Weights of a small GPT-style language model, trained from scratch on English Wikipedia.
Size: width 96, 3 heads of 32 (1 for keys and values), vocabulary 545, 1.75M parameters.
Training: 123M tokens, 3739 steps.
Each number is 128 + 24 x the weight over its row's rms, rounded and kept within 0 to 255. Layers, rows and columns count from 0. Numbers have three digits each. The size before them is the row's rms in percent of the matrix's.

# layer 5 attention output (transposed), 96x96, rms 0.21, rows 4-20,36-52,68-84, columns 0-95
095:128141119111118121099163137121095136180144121127160159116145123150120128119140090123127099152115180156150087119138159169098093085108143123120110099150138127122136089103119087126112139106160152120108143139143129152170141117117151127134131134102079140118105136093195158138084143140132130069
102:118132162127114151196150092157104137123155135142132146134122093121129171148159152124140127082120105107157167107147120117135123068134136143097120134099147121118133094160135124110165093115133153131125123133137155164157121128114138137134141136123115124148134205066160158131085109125098149133
087:118176170148131143122152168120130134137144155112103113127135141181153146156132132151085166110160141145120151086105119156115138155127103136128098127150130126138136120106114139123151132165110136100165138141168098124104135170114109103153109162204121106113155132095175112176139112126127145158
081:131144174159087155137114137152157151117113111122173157094124113106135162157100150181105158169141119132143114135103137149095108089107108112126139159146142162151128096090112151169165139093161113119128113143123127132096122150112127091130126131127184167112136113115160138101119136085101137152
092:160131124096128117121112109106110154138168136162155094134136132155095167200127136151117105119124122117157120120133161121112133169168156099101182128128132137116113169145114147137144130137105075122116138113155146107117151129076163090126137113123161105149115141196139125103135146094110139125
098:104123143136116133086146128174126119146150115115074108126148107124094119119118134070120175134151150118133127121135085090146120139129109100086129092153131122174143118133111101123181189117161155137129111098094088119140104125113110123082137144122140138120162101097088119130150162129122093133
087:168182083146152104175146120110141149127115115100116132155115177146070165124124139120153143118110121149142105146131137110171132075156154136157136111095079122104173151126129114112142128136158164127121094082099097130137116119127115159133138158153113167125117110118169126132129118119140132094
084:126117125108121099109119137138140122113091140127137135102125163151136138080131154188104110108149160098122125129152109142117134158114101096154072134161106077108131131151104100179126122108132095129144084171139143152142146156116140130135116135099121185134141117121127126147086106164155071150
107:125139101103121103117143149125175126127108151116114129127141148171130181139112117169151108161107130117160120136111145188157140108127133108110120165135095157151106137097169166100115079171146149129139114130124116137111126153181164125144080112122166130092111160162113133116101088140111135125
079:124106126103124128047107116140114123158126118104075126156125150120106134150084104147121100103149126122103168130139102125108094182108142128124132139120131143143159122132153146133132094128114145160188119115139100119092138113119073127148155184092151124121131136115121111091151145122173104105
086:162165142107126118132100155119088135120103154152145109128105138141148127137138131131081049098103161183149139133143119121111123136089103163163121154140114132086098139117146091137130173128136149159107129087136137133140122114097117112121162117146100107114138160108145179126093113158112156103
083:124103116114120153137121123121117142120077164145112149105130159134132140120119173126134145123035147138109133159140126120131124079174130133098137117122092098124082134108134104146133155102138127144100119105141121123066153121104158153096140108142170127148122121132172135132134108195121125097
084:093195204137125127124137103095125161110121081105089107140157137112160141135147145111112153142155121124121166125140094129115124117162148140143151139132167123154098185117091123127122108076123133123146149136130151097132148155125165146086159159150126162136148123121100135135122144121113119094
070:167121122126142114129119097130095137168110133143092165134146101120121146171141148141171164123144141111116110093148118130186158088129130102074087141086081126113125129157183136115149136107153139134168145114102113146145112087110139147145109137143134154172160128164124155104118125125111133103
080:159124165119143117076133161129106111136109096116164133107147118157107109096121103151188158121132144118133100138135129122156086140120130133133123122167110142111151101130142142180158110116140117144138108156078105144146110129134096117092084103141125143137153113148156127097129161119150148212
082:178124116099105132078093096114118162143154133116119104140123180107151088147136107130156117122102123151173139096119146131142135141134157130184126143111148134100142151143109128105084098129098127110124129089130204111167144140133093129163133120140135147176161146134171136128138123136111142117
079:115112149143131146154156124160117097101092146155133135083106150153148144164188114116108122117114088131151118163132136114144114146105106160153119148123130119098116100128084166086185145146107143146109118135182077154126117138130140106148096125112102107107165186126123109149137137147108133133
123:164110113135146139119128144124132166107122108123091122122132102113101159136126120127128183167114128143120089180103084149091110151136100113143086135144152131129137110084144134139068174114095126088112134105142170120097110095144083094136167142152141124153138133105152148136092121108096127115
095:144122155119104106117139160116120098102111166113119121103130137105074151136108127153124157087130127099097160105118080116145100128119143146084173137143111113108148099090100100076110092146150097140111139158134114113085148156140146141118104073076153134132132117138100104137140164117133119151
127:127114141110141118161108120136112127145137113122118110109152118106109112163109152113158150153137150143162079112154138100147155144134159107158138072156134105088137189110094128160132152131088147106138165178111149117124136166090116112191113109155153166110142130096153131127121135134132166141
122:124070109132109143127136106108126108089108151119106099114133161096119117133109190129076125115120119123103156129150127155137111119128126131152114122087105152124121089128147169186135124109170173179143153129139158134153108112095125101088109123104120103175131120105117096145132114093134094143
112:133085163118108165143135123124189088138144142159100110127128100150156103107149118146099134157113126153104144147147168122076131160111118123103129154153107098109129075127155103153164149124087166135160129146142140120122160166141127101146141131146123113132184090077131126139135157116126115121
122:132134119091150146099113168107076167144162141152127102095149146147118144145152137124159125126105123144135151168108105122136165131073112129148148126156121131121118121160143145124176153081173141107144082091093165147156120158123099084096141139146088126123127106119131130151080139138138130107
134:136126153080146159123099149136140110134149118131102131110106163132125133114138130113112126136140074139099151132136140084072084139161138170148156123162136153143116151144129182141133075111106153178127085143145144140093101148155143124104120127151149136093081148124185124137105142130144122136
123:148134120081132154124153178124148109122140107115123125139074139121154151143169123177118137125132124161140148133158165161127121147123144136130075103129143100101146145166097148112130094218127094128117127104151144130102133085132092113106111114110149093156125082138134120137128125139102129103
116:143175122092109151118103130128145143121123205082111088106126082156122105109109118098150170113140152111099145137144147134135119127135089122096111168167100079140139138101131080096124123128133138103133115100134122108092162133132107112108125137095123160159092108135126131125159142085125154139
128:148126098148127117139082127141121099120107159139166145101150086161121159127145122125110164137159072149112102137127116102123076135109096140115161136112144126113119096110141174150115104095154114115117154126094099162152120117054139143092111120142165103153126156128119118164142141097128142166
123:143140153122133096135096170080118120135114099194139110125136119163136156144105140178112128156150141144161171143146126143143106089170115141077135177147129132146152139132168135158134120115117099124119083131108096102160152140167137128140165130071119158163121111128127131115121120106114134111
121:150144116144129117072129154137111123122175153103148137073135115129127156123119080078135138137131108121131122159099094111120146123117128122164126096102136122096118114108141149083100137123137073124102135150121137122112116170133113169110112159153099141136142160047135115126160135134087160111
119:130114147160129076129158127074145151152114131137170125133084084100108123143134134111128093118127119147083144176164128137122139105148145101119144083064124132136149156113118145163097155133145147122114117116117128135143155175163119137126137142119118119153117144112085151101167135097069120148
136:129141120148132131156175127084173138141152147147118141148110115121138104126125101133132129068152125117161132137152130090119124155121118145142158175066110140107121156138155125107127176141086136073101145129108113159141148123086109171144133109106150173091140183165141142144128133118122132131
139:148117142156156135156097111097112098135115141125127107157142125152111137076147130089158151136118121136078151114147103121120116149151126140149127092129110106139123154110122106140117142122149138160157164183114157124141172142138130108165151150088146168120132146060125115112198165146149125104
137:125145112127129132091113167130139103109124130148073092109170133143127115148118142154155103110138118170141145137134126148129139117123108125124076122106083169147101181154155137123103100103104116111151094123131122137119099114099038136110144131116127125129129129121171062149153131107138152134
141:153126095127150128104135104142167145147111091175138156093126124115129116118139119099109137127149088147103129135097153148120139126161122111108126168076145144126133171128130134180150138117138154108155135089180096132087094127124139160147138153186142132130135093142122119166127135162146148069
080:131116121121110132123121141131144136091146176128111141154091116133161098110109120164102135170136103140121161124121140093178148171105104136112149135104119094140181125128108114110139092193123145144071098169108123121122112133171154113148095137131133082159146106116088105119142102148129131151
090:141116124129106110131129147125138164155173077144131123105148088144156141094095108124107101090163126134119113149135129133086120184135085119139121104093080109113127142128162140170114117113135093146139139099084079104157129158121101151163112147114131107116111142124075124155106155163125116143
088:102136108126120152118127143121151117145134147129062122066144143190128134114127077122139145120158094112124124151158130103139114138142120141116126162122128113110126113100123134090135155113174127139151107121162152132056145159181136124099122124133132165159124129159185151127111164103137147117
081:100164146125099105184122091138126161152148134132091098115145116139117048176161173133136114132094129125131124099148151132134122121160157128134146118140130092126085164114122121122098094121114106134126103109128152098137139147135147122116168172133129066119132146131111173107135108109113122164
080:111125102134116152169135147133168136093099129097136168134124115142167085100127145156154167154155139120087118133180150144146125156124105112136109113137167122164104139146114161144158148136132151085153110144113107131169080131088109152097170078124132118128147093141141113130104124167146135119
081:156137115088131121116137179103115140129079131116131133080151166138127184134132109156170122129131103124115143140106114117126119124124148087133135128161110139119124102152107160087092119150141130111101074120122098115099115157127156141147154118095112109119107144202111140123121067148119099102
078:131145105142107115078121100149145159148166121093118158108130149107129095124135112102138126164133108120104130086130119162152120092124167128076121160118161112128170148146106163172132159166091156098099148141158091102105134153144154111082121109101124153130107127122107129114126141100083137103
083:158100136065136132158146168106142107113133174148131098113162134178172095133094103115136127159130110114121149134138140129095132145152114175129145151140101119117117081168152145081167163152116109126136120146132118116143141102133151114131102150102153114110107108085149147145095169117123125099
081:145094173122089128121119107104082132127139121104116146167145115157149114120167158158140138125109148092168142110130109106149167102173130163101140168168159126144159112121137134139142119120124145098122076120149109118100117165114119121116136089118069134125136095147158129162157112074130114115
088:120085094153112181137144119142100125134109092120125125131110136088165089092146153142142141099078108116149123134147147125129136150154122134112154130091183128111152138102129133125119169131106165098119151155120123126139101144144173100148128174169097110132148088130162108133148174127158126086
076:095124097138170138099118112107099119137177083160116113134119143159124117123118096094148146109136116115138124155096112142143109125155177136114143116135119137133188148143122144112184160113119086130096139113138158152118153104177158127137156131148151154065089098166139123160120130131148130110
086:114130145131146137119170150115131123152155104118108134169117115125119086137133157055110121146121142153135107147132135154124117085150125132168083121154137118130128178119112132105104085137084103141153139107088106127155164119117093116149162165138106108102113104092136172156099165137126162153
077:131109129150159140151136129141133121116160172134136162152141099172093137093147088083142126159133162090146143128101134101106163121120121104143165151167098135127147115122117081075119177155099139143111148132134125147123096133124138172120164111120100171118076114120137162116137135153120149157
076:122150118135121120101116158149108134171116096081124063133118196137193107149121089130115096119122119129149101139122126103116146141134137168159098145102152143174098126105118172146119161132142154104116110169122126130148170095132138123113123121117118136086173146138111111158130109112146132109
073:147110091118118146127101136121119140144147144159071153123085129127094164157083135164109102100126150146144164060090086100093141166107154125110135092118123121156126151121154138124128119134118114173142140119090088145137115169126138139167137114117157138138170148127143119130120119120094088133
073:145130139161157110147115095129123165145125114144121154130113108119122112139106130098106137137114159158108130170137138111110123090133084110142136130114116154119076142109156151169096118114138123154141124086132137167118130124128079127127189140158144121118145194045147127146137111138130147172
077:116140127179120128107105140137109129095132113113131137174154103115143152100101127132112110147141163130170126132147116091158139154140135149151156126084105128141116102133164139151059145152162104099134150127102138161100121102126156116130138090162126142121116114177103181137114081117185115124
# layer 5 attention value, 32x96, rms 0.217, rows 5-21, columns 0-95
089:161123160128118133107106149100146140124156117090107081121095102149124148141113118122143148100160150123128112163178104119170121152137146108128097098128123126192113122139114118077169152146155162143121123110126134141130128086128130127088099153087122096146144125118143158062136097161156128142
102:144111163120136117106168086115152127126118145120116142110134127123173093129089121100124119112106115132144185084106141124136127108135155119146125064123139117138120123121140143160104141086055077115143161128119124152156168134138149138132134142118150083118118143184175104146110140120105123099
095:127128114145143133104148154132123107101189103135151142161112145091117136136128161167143129135104114140086106135101139108148083134077130172137120139111115128189134150117156096084125100122137121097144175146103101102137109089131110118112128101120105082160163142115128103122147169128095098144
095:129138129107170133166148124121180101102109133135099135132095164122107109154113128120136148140138088073120139076075142115116081140118105125159137123127106073145132081074160171140124152145124096122143151123149141082146166133097126117149109130133106151131159141111147145136138143152120120151
105:120160152141129128132134144095099094092116133120120154176124129103149125174150144153125164130112125144138173147134108098134118156142120130075100136120147142103080108139138109123161114116141168113088142172109107090135135142120164110189145114125134140114076089154160126137101126136121178107
101:121117103112121158140127119097091106123158110115132122116154097110132134083133132139122082197166143146122177128142128118141086120107135138128132086180119121077152152159115131147145175135162146129120142127130170113154143147119147078119123117184122107112120129105150124144118119101173160148
096:135140093119137109154150157180101145141101132141112172155147115100157120132137136135100136132157124120151065169151146124127106162104146127175153097142099126135168116093145087152119162123119100136125104112141153162131144160140149145101115137096111165161096096133160149137149152167148149148
103:136114149113104099135148158122188122117141173104076121127145098159121162119128103156125144158116111144116114102129116125105138152090122106173162120137158103164138132100133150154134145153112152103140109111107142102128087179157101092104128060127157118107111118120157101104149117145130125092
096:129156128093118120110164078139114153112161146117123141145123095141092157137120169141126115152129133083088111115147125066180145099117123136104123118134121150083097158125093117143132128127134108099125167116116124098142110108085113123191162134137088107128145110106126153132165117157142084123
104:119170109112091103133131161117090090103108103084104085139134109111105124149118148161099153134149122188123117122112159098082119088134094124147147145135175062117068113148095122118129154115134118153108116129163123146136175138142131130122120130129123144091144142145115120101154121131147120144
092:140101153141116104089124116138148113128138143185085128115121094141128116131167129113151109112125140148144163139173091139102105123150120113115123083151117114128115102155120147101110129078156158106082120161117110185140123119152063126132133147118108123148119129091115107159149094185122136157
094:149120125156112109113116113082170103103084133120169140151119144084126135079125141145097149110132121145088144123156094132085135092100087097130110108130129140126119120127151160126127123101132097117110132119169112152121121063116097180092101157130135130118099160103105106133138113096093146148
100:095128137122122103108140128136154115163152092121129147077122096119113123103125156121129173125144106122136145107132130114125166168135074112097135130163114152059129130078130168132132129156112151158101129119100128171125115106134163180122111129146149164124159155120143133085114084149149116098
105:119078176145105140097136086079139159104119071161132102140115096161147114090142118107127088157090175153104113129102115103143119148092140141144117122088125114149128116139133150142119113133092104159158168119116124131135133106112091156161087135131088118125124133157151142104134122134114168136
105:116135149091104142095133155126097090148110119187097161184160106093114118104142165134122098086161153131172141096143161166124094132115120131128128155113167111124113158148103104127108116120096158139148119127097143110150156124168132129109125102125118115113125155104130100131146078153130103157
106:094096097128151138154087120147167128138147142073118179143185163102118154130081133103142140142152122098113137152110124090086122151151123111105140140127101142116126152113078150165144142098113133114105105140128130135184125128136125135128142119094088146128157132123140121158123119067132088122
103:140118145126130129163129125142108119165146116157115145109139121120094117113082127187113115128101150139103111154136139144085145176159126138121099148164156144126100116131103154113138156091097151100146169053119121133129146164151108122082158112104134127123130127125180168128138157092143119096